Each number is 500 + 50 x the weight over its row's rms, rounded and kept within 0 to 999. Layers, rows and columns count from 0. Numbers have three digits each. The size before them is the row's rms in percent of the matrix's.

# q: layer 5 attention query, 256x256, rms 0.0989, rows 51-63, columns 0-127
# k: layer 5 attention key, 256x256, rms 0.101, rows 51-63, columns 0-127
# v: layer 5 attention value, 256x256, rms 0.115, rows 0-39, columns 0-127
# o: layer 5 attention output (transposed), 256x256, rms 0.109, rows 0-38, columns 0-127
q51 120:520469447555501482480589486487399537411400452502465550474451475365638481522505365506495601539449474432481499478506501544517600525558510423559463532447465433442483517455454553615550485590478450534435474481530438517520537555523504590503489476515532533493474542530454463483401563506545522486460447502513459452442550491449520504531456560446447426510459542461517480532554524487442440383537
k51 118:554478492545605505468496617507556560481468558425499515527478538491557494490538468453492579525465367480594552526515519429464519498537541441521501525476434494464478501572578549524526336521575623480523432477492494481470538508482563496443536441440473490467523415573486470494496540431542561410490470446454527533511454536445465503481512502443516476560479533553461492668475566481531503521467
q52 131:604546520558534487442502460372465460481515524454427503505505429482562515492503532544486479426526539473508564537454565480480553539541514458555433550571532453533458386460551450535577462476515519555518512447543543474424477518530541475449483430438446460448534470507539525506573523439533516483402506479400518437398514473493478517419425450490528501563457526536556441480467515424456466437416
k52 134:516489452495512499389538562415546446418537502503493592488469436509575548533519524457542446516519480500579482508461424490440518545447479489500507517588545533496574412519493459473517436461483467416564449533539495497436579510446501464428505467476546579468591449448418445553608531475491509482402439386403546428514518593456489574433390477408491518443535593528524539520469483550428476447572
q53 123:480500534435531440437496343594530485519424450545513489514496456507445517562453442487501434432485503642437563487477533542478462519490449463512543462474552538541482468441533434468433457466535362481555477432390435478518501517461453496459562567524533466465547501591552395519538457492510511567516448530495446564534494457485517468584472546464516533453534437528492480501498431442519461496560
k53 126:438509446537496580494554499597508550509663499461523484506441470580452567560524477492425387481491516503418476489460489594530443571478414487498444379473502433479622459397553500550524480495553438550528502467480542517520540481565436596462546490503523493482535553536523472495487492424568479596502548528459409527531487530536444425546464479456513455494526535503478433541457595438491473546525
q54 121:515571585523500537508533508504517438479440571429608435394476506606596425493517527510559456489499479409550383520484506498557429572572504535509516465441434546465568499452508523514517446519511556434484584568427405478553443425463528443525608503552509428479468492470519504531479541569456496501531520524630516446470528410453463476545573576528444532562625394492475517559522482508570563515461
k54 122:475579545517518488517437454549547531443405542563494489498510510574488440549521560529511492569462435500467440620432520506533605464498415580525448528489391487530547483498476409491554480436554427442450490518473455529594538490561531521543496551579571501470510539445533511477434492550448461482569522430519511494518496495478467473547487534547571558467538486479492518459557488550424594489433
q55 126:498533552513408547488493438429493450560567472495442502505502514428418629476478529476495484609508541506552505511539469537533505479440466542445509576495503451553448641561477489611598438459464502555587488562518535490556581585447499434532522452505579417475532625463427577495510508457506549505501446557534529569472518511451469543479516499537474413478519477446490561495567496575585527503529
k55 130:486428575374457588544462496502435492521550503499470501538471498464500585456543546450498482490560481477513540509501487490546544483454584539508494469577535504439342584605473528537610475418523482560495367536495534497574566482437481527500466513485463530459598508470517594526498556427560583552489512410478555607519528474488493653517487506429547481486475501491559557490535522515504507525568
q56 112:571438441468448489534451590519487513492513513428556551514452493523436619549395572541691507471496442564505473516495477510462553509528446502555521469474457602535635551448488552569496489483496538595509461486488563498535516541501466473440521504471503544466427526385474502456515540512536490467500557517480502452573620577501457520418479494525551531509422440577454494533537528538421559513562
k56 124:488478462462506384382487453539491487563435469409552453403520446564468620612331535526529468393424425482545573542580420516478529514451478495491551602457498530546532551490464434529535549557437534516405501418555460436500409515491530447454469497588443510430550531501454474442582485475516478501502441471514394492585470528536441438521540483557569475453368468496462529508508445494491481526474
q57 115:516532448445506533511513401545566586573404462515554520573495456502520420525518509518450524564617531552426494452507546549450476543457469580535537617502473475460551535545508478536620515538437496462446529512490436570530530468496480517485510511499410443506403563433477409506549470449588520516562545447481521611498551454399457459492561471564450506532456583496520503413455469431473496456515
k57 122:461421515450454465578573488502537476705447423478464475453497540526435416445493505498509563549536453430503543477556509399435473427521499566432525590468501475503524479473516445552558563457520526558414501518539497629504536501514559457412495423399460506508486483472495416454511442441558492502563513426519533487484529484499463441477547464393443481497461524504572422345435560519539505435454
q58 128:508497539494414489542463566448425496499492570439515493556462474357584501470534536546537531519515626522532515554431551494577510552423552510454511414462477480554466524570527520438482487465479499493532481416502477582491531492575460542628550471438571617444551457524493552406467537575436487517572419473523451600479478430415472508545570477534447488487443451543426578556570577585550529606526
k58 134:469514571538527539564587594488543511530433566458526486434540463450486521446456503481514570466540558420526526518499540525398531471423508517542472457514571509509407533535505536480518469446512530459690476464488474458503498507587530449559494523523509523575492501591488583484426531454516459500521526491583369498512538444473480556531536597486387510485396458479439503543532447561518519557503
q59 119:545495507481485456469512563446524537450570455487447453508550423547497406430572588395576454536443476571456529569391554445509594587517613477497586498572572508486496435524512532474468520558482395609475470543537480476428499453428432469497495515555524444495542443522516460520523492523529552545487437567544525590457506539457608522440433386472545447489465502547513504494648502470454453478490
k59 128:465482597495492470450428548503486462482566553448483497537495546463569540404544554403446476579444466467509519510469511514446576531455514411460593549518585414566401559552602517447524510552471435485471495515487519544537571449533498487572484603501567461431535513461518547528539523403476544541428416434566461525509521495519473519512490479479480550472460515439578486457520599444431475504583
q60 113:520579523505505508529503553531598487443477469543502448522538537493531395485539453523516547542407577415475511518552505510460533467584417524483500612531557488418555522490505494496557498485576458554495463409546501552530458523512553421463447486523545520475507589404502595557555596512507453453540646427475508523500452465557508462404581507545551541474552469494468539389531540429490483506485
k60 120:517541526522464502544433670580541542455546521578576512573546583399449480443409577533490431513498491461425457545428505531479507426533452475476581502486420448432511479552465500528522439465584427479572531515449445437479511594468535464546454436526549476429533509488448538594527533451462505506506490490448456438454491492421456539447566535509520515509548489504378520417507463518377560489540
q61 113:485451534453453516616530444499544498442458475496520466497502473520530486443442596457466495505455450463508514541488543469440453553458527428500489486543554465473474455470496504518511556540587423432584470571429562438483512477497536476574614441495583523577467543582608491504504513484422476545465491432563412392442532430419453544502506490567479505382510483500599452549577412535484489597482
k61 121:469585560464507526495517586441554484479493585490477481529614373681561572506540523487473446567535553556514426533483527526471483538406604531618520464484543560573409468593472567450410542483502464501540510504529478524471464460584467518460547454491538550523532545510458496506453488508477493500420525494498430470521525516591511524467512386394509494514530491405472515662489525511442538485488
q62 111:502512520493505428459452558516533555523504442493541570509470532522467553625548508435447549538463416509435439469517409578481453460516437528530483467459452547405644460551544526430525431469462533517505516472543545511489598558380459536466460517509498515478519372416528459507547454540511482516479497517497487568524424517502580419489555552644469529405474490463498474572471544518509497588480
k62 121:549467505544486494446417487563555490422525479471548498493481478513505488483455392472623485492595513589527414474536463534528510437585488442560447460490538517527488471512430523481377497410529579532499538457491476434498543502430543449521477456456465556554448503602577452557479521560468456519457398565574584581469445508491574449489574485501449530461551522440503459439522525516518517498552
q63 123:397483575569576497565489504539497486489448451555524541566436472541471456470461515560520475533554593543431447516493549423509463557424538540486498563513466527519415469524555455492473532474439482543533439461501545532492406575512511476536582439532476468548475589461423475427520474498491543510556451558521514621579572445465515478459522467424455478515553444412513532431464506546528512483533
k63 126:440464578467448513468553378531548439615473519505508513537516422456488462537457456508536514575536504454448457537460488505513524442387471567479480483460562441584443474533420450506512537526504449528381448457470547547496422514603544529477567500501502445517490597470477533455446452493524442524528450548596385549556627490396553515540504508449504501478607482484423553434484488491497487497528
v0 099:523478543556476619473555454499427479496520524493555508521428584597584560553513484540419534417513566501477457397536418571535483485508572464525486364507489492446641530476376422519525490562488481529462535556414520480456539499461414463493612476478577584481446533603542455511539488456475508478528466439550424440511513501575613532541541488499533476554518452494452438597549457537532569438488
o0 106:488522480487474427534492481491566551517408523523471492446512375487559487543543558478641449548554435497494525523512465462480502438535440537504475545493517460488465325475583365557587504419487554463583531462511439490509424518443520526450523600475463485520562570518555470451590501467420467536535481495499588444491482481528485433459451445546544577467431479526630571466418527435496493471517
v1 102:544419466430543488523519572479457554455507538552492521456520482454495474522536587522467444544573426517429538410471504381420391475521492482546485624527457506568444534417499481468559452460457556531517558526427528473480499443467513488443414453503526558582477549571503441466576487513398571535416456496444555507367523467441498415495582628489462500429493493513473500446457474621504530558524
o1 104:506492529552456532439550439425510473453489467503488432503427485451485441542447456552458493447384479444568505482509513571531530517494628447450494546605511485458588476544485585468445505425518642505591456515499503508482477535401473467452561613493453515447521477542406497520550609447476490502523467615542477521580527482462540454540462477468436525538460560473498536584463570540484398465482
v2 089:494469457458538501499562538483517544423625526587559549546518538454555541541544549512565419533500467488503481467547504450522538582447513513478494457438549485462457493478481530537436500460481452476475513528496499492460479486481405523557524415424573473521575532543523477495449545570473463429574516482446497545477538464493475548494571511610493472499502492425401573475526518489476528360491
o2 097:484455490520415518500477444555458460448441518451521543494478487565480619522524497492529519600525495507587506471489455424452489484525486577464497442537570564519537476523563507478505508569519562617562526426517515520500404539570567459498599518530416441516490539392508411564593534489524490427418508485502452514507472522659531511519534449536449475572523499494497445483490522454513503470520
v3 095:471520490554410507524407485493473439573484397427524446511504570477580486404471558504486518461510555420435520608560481443548477484522413567522438564439477618558471530483472507612444467550529545572539474495474441538491533544441547447461560455558568386471498484553525512455566512523481441505522513456381589482563496504370542521581483528506511457491511408518528461543530559490560496550593
o3 097:489460569380544557524544547444490527557481469431482478540497454602533469488436467397471472369491517592481460572508546503488463520490501490481407548450482502527564529545564505405435549462485501501457461644516450458545594550477459576489452483460422587459557470523551428436438495495491471534576470490525511506493594526464410473507480483527451592519406519537452536481489502548475506538495
v4 094:438527533497548500470504580457475408494528522514525423472491402431534519502563484487409532510528493472563576545498524530476532512478483499487544509458499571528443440509533503488434505499515542552549519481504452478507492503458514507534469468532414520497513550474438421477494540555460492492511520503387608480535477518426559523410502472537542581495408517460465554476535452402570441542475
o4 097:402489538496537460499476547467428502545478500422477602560528516583492456489474542525478511531451507589549552488467392404380563378476534506564548468438440525501490563490418446420463541460517496463462532547513477493402467450531466507413495409482592476508487417494396462520522475507589502410403455525495510487477518454431508446528508515451540529579536537465511476604574569523512549443502
v5 093:495561503424519503489489490597493526409458469517507458517520482530472510586586432397445464465493428495581420461422487470446516541474396506410438595517503485494562489424479623372530534503520500477574575495462506494501523517501458524463518508381559484513498562519397524497486459478512436521638572471503584471452455537557541479513494458432519534497502501410507514479507445475507553557504
o5 098:600437594534539466534450530479499379549508464536451503520487472514503535462478563599507430497479512461598519482402482507503534496440586419534501495513547496541493470562476457646501570533472554521449370418517488489541521543524502465570436431588471458521361486541504407409443425386502527558463482448530531428472452552481457413500441521467488472540598558593473484493510545510527530467457
v6 102:484429437478481475534493514470465524449483504530507482568446436621545525481503414518430479420530515445480582510540550613541451529506450537528529510492437527423500472542500441550446468495523437530497505507546550519554482561467513380507507516518569498512401451524503492446481504549502572391395486542583429437428483483551477550416472472588498557512533564550516417430473535538615489494559
o6 103:491453466469491539495513494542530473462503517523504514394480539373489525482506488489529409531541430560366499498444485467565516508448599531502493453449507454468536474465478552577558478482554472364581458524506414450505617518451529444548549538438527516430637586532565472485529447536451605566538536481529494537496581437375493422493483485464484460503459546533494532445535561403474438531545
v7 092:482497482450404534484456489478429465467540548434499422488552521466547427456515489546600546410469482444522517546471414505564440466446483574498471350565444513465520476599485505449413528513513545571481500499467464485457472555577464504529524447475507589479552476473530567437564563532506489476587474546597537441429439463485529429517550558496447457474492531384510561468502417468481417577508
o7 100:566557517531532579509496504525583500580506443626478517517414475505382533547484521458483455564507466555486472504421554481477497474554512536539483486545414512634495453489489465536492541603472477493550519467536515551528511483510485503566488580466581494535459428560508444534617524503468487443462486462471485607463539467510486570553431552489481472514449447591464453457491477531510498415443
v8 090:564432446529460442419450511472566474485484484516550409523401512393485481524479568486466384461494492487493482548406454478481558527459482515430532521488553503449456481391530570458501503490423518485516543533528566536467526485526491532617484489449494605571458527471524494604530454430347473521457450449401495471508590511493528583587509478470604509524448525425544489518481499516340582484491
o8 097:454556516409492488540468492477526443499434510430542548455497515451457538567502510531437543474485519386463462450574474463397474471498500512472479508518545507482465526504462402556531512498540482546392463541462491554512446527431463506402465531483495413480484482548501463478582537471635474534548472510549463545516502503490666532402557502496518500509513515592486485456514560510511506445566
v9 093:544418585456531519485453425544536551600526466436483551500434667481494524535504548443494481502502508518484475453532442587459471515515452443507524522405488492447520465516546542472541575558571473481496500524596555501486445553476595449525502505442537470444530574509508562486614470467516515538493430466551566518480534517497396571510567557503443503444548544546458483491511553506529520419475
o9 101:562489470548513501543471571454447524323440494561484492546543501522440615519492504444520450456496545476413549640526463522545493522437524528467440511524547491557516496360497494465473494570601562534528540479469482510499583474442376515557480442533454447459486570479545501518460376529449506439514511586472471620473587508467517453555510454515547431519488559525488456431501555481432561604536
v10 095:564479491501452557555516524554559499460560501614465547517504507412620468550464526522546480564452477549486443551475406400471442532491510540529442421463450493433454441575506501567511406478555469489457589526577635404546422490436524469489448554379599500487594514476493535588454494530553480504629477427465500530544405451515506434494485517419500567485525527512499549498533523560440493487538
o10 101:504472466495491492501487472556503488454469574507487533512417481513541513522495566536581503464495538445507497517427536557533540526493604487521456524616517456579343490563555545385453483404448543497392483399454479577518477493489480550569493570533417570511522516546493523454523444539504501459517444443519525569511466484533495617520645512564476400528467502487417460626551549565587508471537
v11 088:490588399476487521570405492472596486567526474527498505584437543481450567559420488456467482453597602553545560547433542454507595471525483531535548521476498521622469571478520555600502493452536476495570573485508514470484497570514468460447551443507482391538444488472414562475436474467494529592586506448435547558574572464462482506567597459525565463485441525443503502505550531487484513511588
o11 094:496481569504499484436474509483487498433586443426476512449511441523464487390528476389555557483415485464480451407528570613491577538398456494500505449481540480510541533479450532491398455508575548560540479440525518484403489508513477594505468411489491626472482478513527512510439457636598457503438554488551485481468446559519551467409483534473489458511492473530541509467481438492488484498479
v12 092:489468434542543524475523572536484445444441507474536577461432470459548508406480577490521515608456427605520457489429450493464496526456559486586491515582470521433595553588553548541515494578437512518579559464492496495443461538436504495414445473451602505413478452567476528508522554489510481547536516567512452478492543489388586528637540457477482500665475487506520452504512457485534561497502
o12 100:523492553470480510490538454501533581539457546552472443423505517545456498531466529484423448461473548451517458560608599459543553499487506508501501445502374483433508401491390473527532449505505464516486409522491481488411532446475448528567511547545573617591499547510438522507473446528463429518514475472470505510490428467505436484518473470590526440438515445453532435497545496501555508497524
v13 094:476522476564498605576462475541476520474449587469545647507590535498477492519431503533537512490477404482519565519577528491416529525472432381480542423528477536455478556411521476484521442537614607509502522421506506464472487499466446568452511507483528485530536490516496509479432551503546494479517481459497491440468482465556438569552485558449353516562472669462463490473444373557583494520580
o13 102:473463464525524460495555352495545497516483423632463509511494400570593471525509517449556423538500462509483530600473503522529463549476544577555531557518529490505548491513542527549334471615537397514477476479487547517491457480490532528414574439457461488443576625514540495569533558494488590525552473401476470482574511504461459478472470423543440466485522514449527592464552498489515484420453
v14 097:427546508514491540486509467560468535598560498463490554514408504472523432375528519482524465527400559452423546534523474560549470493574488535551499499593445506472520446610538528466504513527574615518416625474413418461396504502483477459457475500496521496537470420500549493402508563527559494516460441522561457538502494416527530522422486507434494381425526458518566382472531549501492563514541
o14 103:530508454413511513504520515460515563539470434495395466497451560536372548528510532436497456492572432516517486541519467509433536500417510534649452468511447520534527533507499458497551492407492484578518521538571544508495576453517546543468521507497461531505581484450449571496509480404439455474463499517541449461425553493491310465507480517487433519440371517517584433503452471523532537492549
v15 099:622513509469489535489523458496485480420551480524497536544594512418524467496469497484534459525538520551461452570415503458437507495537426517549474525535502587544492587439445452511644509417481506586537513562535459527398464430413510537516547403422391496468483580537390577505514488551610479485509495428446479489555479454518415463537471546514512493570442469561510498476502557513497621455480
o15 100:469441474485486486485457454536452601464482456550518445505485511573504579474480439499487507473476544466473505352462541550537546538491525533513619569511536481468516591551473499404462491629457521450380495476523573483494485447540479509456438415504486507499538478598530542526557507465422491573605577547426458551476554504534509494493397589491479550541468492513583379438463513546628489440522
v16 087:434417396427550478443520536483489543499618494475487506542508505512479530488460488438427458490498601467571498485445391560497548449482515592486425535572531489559452473552562518408497421373568432518418520537456512446451417426569496507464414541495438552527510460507437428502510464506492508489502570533447564503494519541540479515474522491456455462497526560529404504500431558478536462559461
o16 089:500535533557569530555530453546460502470534482454541488505604482470508462523404501603487480481508460538484430527508488510506611507545485543546552465486540461465508549423457490484460493507465465499569586396541598588490434563481573475550541461532461378443545437528389493478496502455461496448444414542505491511487544556433566463470494566486482493571373419477546451526467445496528487444509
v17 095:529458456519460496491422596530528498472535502449425389517541495491459486600527483436445514511437467506503462531417448400529549456492545433519529514490457567527581502449407489538520504459518575471503519552587523518543507487505444484526463544502507536584545524468458459566570499576407470560515499474414454493538520529437525489527411639493551602538402507475496551459586499567475553447474
o17 101:454435585518537496537529433461537568495561613508496570479502516419484468524420515563452625509476531501437599493439492523442509543398520518441540554550544437532468489493439404467412553540468492512485499469443429603497385533530496513525560470506483485530499540564447460481501466525600598487485475526491555430463560581546549514466454564402483473575562523474593546581535563524541411487537
v18 088:505536541546403433555481589489535547491390434515530545544472448522424474512558446432524506445519460666484396502464504496545500554497454447442579454462373532443464543374479547485546526512543492544560581512476530454578468436549443518522435423485509531490485519429543489521504461467454515457473563502459477554437491535541431576425499565505577511552413567427531506437492484545549520449412
o18 095:497426457465485531493564467500524472549523561462473550580474530443440452458518411528463476632499458431512614497502541500501478511451446508428488568476633437442418419526501475513456481498516545454459420511429520547579451526529518503428507409476427433577516532568467436520402520488528517502504616451504488500583506445516524446577567513521496474499535459469485550473466484482466524538519
v19 086:506562442442490519442467492433443477486550492469581413469530510487426461543480537457462641497506508527530491473514527627446556484491435479484443535516306488437439413493545549477436554447539543472555506505388465487484637466517536477490449576443521451488547504537534471392545540412499493544497512528514479526495457482437541497517473523523567412463466440458485493512506540472536518446500
o19 095:541446491469616528536422523509460499414521474503498474560467445563501558502474470588522381479459539493470564686422539484532570484455519555583465419480477585555515533622493526544492501395413545481550456415550586530466553477566523521455486499492471474420465493441489476468493583509543531496568481507493503476510480516486530441450473472419527539484407461574575603502502401466518506510404
v20 093:493522522420498443547436487567588495401557531484461513472417489445607527540522532519536574548493527474431480428484560484495504448593518498496466479397508583520584450511487477476479524528555532549396511469516600468557505476465510453507499435451453427500548494422522527530503488538504484562576496455486503557433463503517556500489412488474467426524529486660479474435565545514404419409531
o20 097:530448433450422507514514571487477520410390464401483461501488523557546584501486538509561469452523556440466448514529460626547510453488521504516467522485526553546540512541482540503545454515510429567472570508534514449522464541572447578545489434486553586490519534451508566499417552513538609370394494533455530484432518603479465571526595503453503502438564491469469509519458397501522528515510
v21 101:538603543424481435519478410563516592466445567573538447468589512463581441461482488498484475536522477591484555499485564466592428454483550516505528466495523470531453485458569490463410501496525538494494549441481556554409538494524581431513631398578611526492446508558481561536599586447431561497557591467477502444595464500400506426593463463440498442465517457515533545525576431434456461563464
o21 097:511534538519425537553497399472537510493551503470526508432472478467461545424522572520541536439478509461679537581459548487511419532572520484550577508544443437545510531497625399554594592507422543494462450563540457546558472423479451513388379493438521517519520538492443486470502477526492395529503595488511535497519537473606497550448461585556497472461547519494532435490489489523488475438433
v22 089:518509518466482470455518452549522525533526608543459544504544509499480479416512448447471512556458535451497505489503535488562530539379452502473426436483642461467579506495562480558589460537482376546528462515463530473580552519516453544473532516527552484541475440520566377510472520494511500596560475590529582544527512520516526487547566586561459496540471533580556522569516522454509463516458
o22 097:467481482431543571487537557568495538492428532528529524467439466532597497503491580529575475465533515554496394518522482546492505465565494410475522451455514616464481417467476473506469468548484544463534429434531486522570488469618491453536560353558531545489537574478513531484389450475476500450491479508502543443507473546498491572524488506620543533487485444531476351452582413562412479501524
v23 093:445511479515487531479525506449497474552576435473497467516622423508523447541531462491467496463462456477418431587457474485472454507501688557557534490586480536458477493492488473528483501509441492581467523536527566388507457537471487505521514510525501399476508422521472533469492418438462594520451490471555537520443494579533486473523449547504440426597549552528607527599476576376458475524509
o23 097:516424507548548477450490472572501492408493557551498616514519493469429488438461483434458517500430572589470449541539464523554514480517490444464479461491400541525506472437571477440442435486591541570549498585617522525512474486496440505477525571538511556489482485440546471495539592558451478497622541485501505510481556436415388487418541504466547563474478463511457478479514513421478437489463
v24 087:505493485457528466461452604565471510438542486429379511560571490511521487550449566587541531445542560502513477486551510497537531521464414462529519438465627497605622526581509509530542523508503408426364389460467455493438518426567462512515511471498553523526442492641565425490551501491535478513462469517460549423471531475500495496459523460491514595561482536520517452547509444505466536532517
o24 091:518469453535573476605618528512561510502482472468488478417502434591464404516513430464467430466551566451508510522489525457439507455508410463555525414524489489504500527416439605514442482482453475531514488478607516521525503565529474491515393593563428620526475534451408546498443504421531466459599429570445506520454516537489566556466526478474595512479511504636555480565520466483416520420508
v25 094:453434456487396561483493507485460519459484510518458449529514496558487476430520473454476485495514453500543451556572366557503414533518530465506494500474517580442572485550493452532460516395510409406467481501547515460507451528562516545527416533519561479585412527531445550578458502526479543524420471425600462449460490526479522469493463536488494525562462550533494443445459506477539522531521
o25 096:497511535525533432498501476519541465422465567500446619519443456554578508604527516444490529535481605509437488568476516528540543482624525485507423451493468387431607455495468493510507437599472581506523515583539495505520534452462534486457471434550489489526498601488548499516545525555598493468506524513407572455483584516440551500388520454412433455478555514537495456583537613519508397472459
v26 092:443447510408531514527441491442520529523557427454404563491395444523476473473496601514456486584450501546519533537505480461440507381507478465458497555503498492588482507480497570512552487427500525533578460410521514428551444488491608503524539422472524523513499577561565603483494506484447550531524461492474523542580478597467485470499476515485539501473557446541551596580544432508508477534475
o26 097:519592455580587487454546490483471467474481512556520528533531491504590505519509400537533500429465489440483584471486440589557497447489451558537484515510552505476521509495462533376569512406503527520502500510520496483518514503474508477397532423505459570521556431451419501508517527572542528346456603479516509488488557541461486500490526516469455417461619456532478517441452536483455471486605
v27 090:526516466508543408489574443440469562511405522479524440346486536483568558526563422541484486504548506525427548500498538504555584486506541477578488470418479568552447541504505542524392468531438585506477568451383477502492544507482513531534459494455523494460436445494473510501484434510435473482511469515527445643556457477541430563494444432556568476425512495452459508468471524568581487495485
o27 104:467508518523475533521438463485499480472533469400448360482506512556515387476589617573496504482508575532518608525529533501509500509555518533551437597495458500541566530503537509398564449422624438354530440459498475447386558578492570469428528513426457442481502542488470485566512525401516400510548479554468470382484465543458522501469466505418537437398500490532502511485470503468487596445416
v28 101:464420406547518478569459438483526607484439548524481495539581457510540549467501584424451481445524438499458533507508477443514411555477497486547486463468490427540491449562463471460533436490465570485509502562486579491445564508481427496505520496534409519547508578482502511557493455397529471488582575545501530533521523537586560420556430474575580453485527416410494556493520476390459493506465
o28 110:545547549353540472484548424505480477630540458571587438480485626493513538535558517509487467558450511432623403500565527526432465486559558459459544557554525478454553499556555514459478427509485463490469468456429507546526547507555559468461497495507468570459498496531518483541528559463472509532529469459506437491488523510575507553449556519454527558472482567596548510616538442628547502548411
v29 093:565439527569421509540551449493571493466490581545436495467370517477432569464460595502567500433530532476450521466435527432551543447564512457414482508462514516478510381468401487549492499542524421512465504498541464560453500548525566417489503481473583482553421506444441431473553433560536484522504458521553503529520543476460545539420450553383491424456492515493536479482470509506463420504431
o29 095:503529562483477480560441503527526501473510433453531538470531507454513570601472548560542483563605443550407478480426496604563376443571519514472539642404542522429502538457489544507594478526548532448572544523518482526465516495477549502514547424509400540520541456421504464446438580455513484443492510512553438454520452486506448560530570510548564484496408578492490518503503461575495517419565
v30 089:456583587476518565398490451434496462510506490582475555498503514513416556535547464542480485591481493495531576586499494508417498522528443489448514505469542490491568517471513523505462374510417498379502568398489588517448566504395496594581586471596458483454492496466501475473556496562532537441529593441397512496464485514453519425530495574507463501493600456520560497419456423490558446504539
o30 096:445498521561508491500507480526604504518474500529537521561541425479553540487568537446402522558488506584560457404470544485434462577500516487518487450556455507569482498574486501470455491536537527476480479557507433555440556512510528446452521515504413459536579451517526509564485441479463539441447489528503508437545501527552395530459522512525487521530488671473466513534494475425533420489581
v31 097:476498540569549512479553443438572544525531498401428454472451522418545470525424489464534477450472575557439389605571375404523464457545574485351555487431530522475552480495473512513453594546501516482474509540631457556434501561548428507430492543513584509538506541538485476503556453364549578436495512587417505573538514526541489431488542467442409508476455516464591537539455433495497457519494
o31 102:518544551522549494513506487483482482512545588490437391444423459517508476492523427459448492525483424564491502502547543554494532510447459504526512492548589602588537560551462543462553529490495557514629488475449447429629400413497461518524516436500469523485469555495519508538419630496432376481445456490522431608478546494492518512487492587579567495507533551505482533548535503524546535561527
v32 085:523606523473474536369469501511508460510480520563435552576457449521586462486527499512448558500523511508476541559544439598404436487495518496642562526453469526530489506468438580499492503456453527437475479640551293521592530509434464517483448497506477544564558532486488506498506438500463478531481421408535439429495510572510410510507565435476494484577485561523504388512557530547467438495425
o32 092:499466559506550450466524457521502468551477537514528521419519596421538460528526480461513474502517553579433479519544526411467550541534511516427383443475462511485489514550562528393551510565515553518493491441476524429474411512490505518484446502527506505521475464552528502417504458427469438522469541600467632564469562535487630439606472563509505654517525481534509586497500592449547562524579
v33 097:514567467469517510457365526550564443523438510486415513518495487468493456485513516538524548425460496600506434538425590450573491485525472564431518462505478462423475531439455479457449535506595520545492556421582543549547505500460479551546519468455495477522457545415444470476573430438474562557436542547483449551489532521517425581370495515600448505536503495558469507494575497566521512475430
o33 104:450485580523420427509562486486403506553462545468453539517472537476477528533547443485496513492519478473516495473531554615563527531459482494505478573576519552582518534487529525606469486499511585514590539521491441565581459550461582476467507449437464550538496573569517559429507589542513534485543484590445535544475433433569500455601477475470504481554551523526453484508485583341485499447564
v34 096:519570550494561500522560522454532474527546484495491455447438537412457447446504460529550485486395472506465503450543485538573500445496523345400438441565574496482489482475470544493521483488500551433476512535448488515516593508467528490587517386429537452510556538473430510546530477517535519488444415512474552571487459530488554495411535474435544512404438450437473481455515503550515580436476
o34 098:493564516503482510501561453435516473565492490555410554491551496493405571588588389533503572441612606461511475495512573513489485490438460533540452495476433489535498557575475486563518503425380530554569532539551494486397412512594531461470532489429460539505478561529564454526435538570491453496420442490515472538614454386452533572481505521511495533481588487447540535495484436533607579520474
v35 090:515476410469501603526541493507586484511509514501459448511467527563526431515536469497455542517504454445494532480541373464464465569531541487484498390515428496552486477566472475529500444408430442515571506568441453411512470469491469629469467524541482475510480427508558481439404455438513589427483428496525527548594496495564417528477551543475486595479486528531501424468432531565502503552519
o35 097:483458579472560553549494507500506499533492578513552645534446486469521429519497547476541518496519486518478558535545438433483496456513553567536548493517439431471574569463506527459454527493462457533499475463468579397512514458461473453500568482473483526492602476383515556560579445575549543561480437491494412498507529524474573488423542504541441480519490416521496610538545523483490502513514
v36 098:506393458512604470500520525525462449478519503523532488440497638414510523514573476432579525568537459465417508423461413489577456519426470466509341457500554438533516507522504486489610427509476500555473507539580514432447465479445476460507513562427521552538484500493532511493491530482526509433541489472489564435509493506459491458540526528476513526441460465395480513583458418528495450470564
o36 103:565536483492433527560456502508502554514452486511519421523503430523479411470412518445505539478517536475570452493422452601455480490590510486448575498520447547484527462458501515479477581486426497441499487473340531514486455441485477481526484521540485461521547486440477529535598463472444462449523417468548537556458518513594532591482576466545519589542481511481519530453489400633501541430460
v37 102:508484524518449502454473555513509424527574440485481509445590510633483515441546486607461448496543506486529452579485557527471548549479494542521460484446429538506533518450498529408572491436509414454640445523530556512568482510481482596437447474522506482532522505499553476467505495513513438551478470471474544620544525491471407489544487529477493497623428493519519582493464606377463524362499
o37 105:419506510429375472566497456480421484447565524473466496557482579493437529532475466545478548397516480404404450513533447453550417479451505427508481503481522555497526530449536547440488557600514496507449555512442539555414527528519522526400497448559488623515557435446481496445520510545519499402512548558521586413471476536384604495429507449495523591495519468555525530524535501449470459496548
v38 097:496381327497453480521484593581473436497461510478482485533484480525529598477461571505519516530539514416478455531490507513433531449500468538483593423520446520550378516598543597590434556581587425529548482482496520579518524449512530483395468443555398566563483443495455569431447500520431529546454484472458457473497512404555480537440521479471480483527508528540604477510621516446601435549437
o38 109:469497514527505582518530542462484521508530378488587478494617496496519515432481429479464393486533467472474580606557536485439506461477551606536480535431593391560476451561481479557469406500494489568487525456544526497495491486456524511511536453464559520518535459558427483497551526566541473478596528513510573494470519463414412493597584464555511506478430464541501506509521486463555519494533
v39 089:515542513539539503487475535527623475449544525434490470547598497605437515488561520516504424476479533466396482512469530560464492538539435561512493513503477475513549521611470492518475445619483472506571483479495515558573469552509562457448517555466465474508631485530466451562583498531600442565537528500570547531480462536513535485507468494437535624592503571561461465453503436515492532475450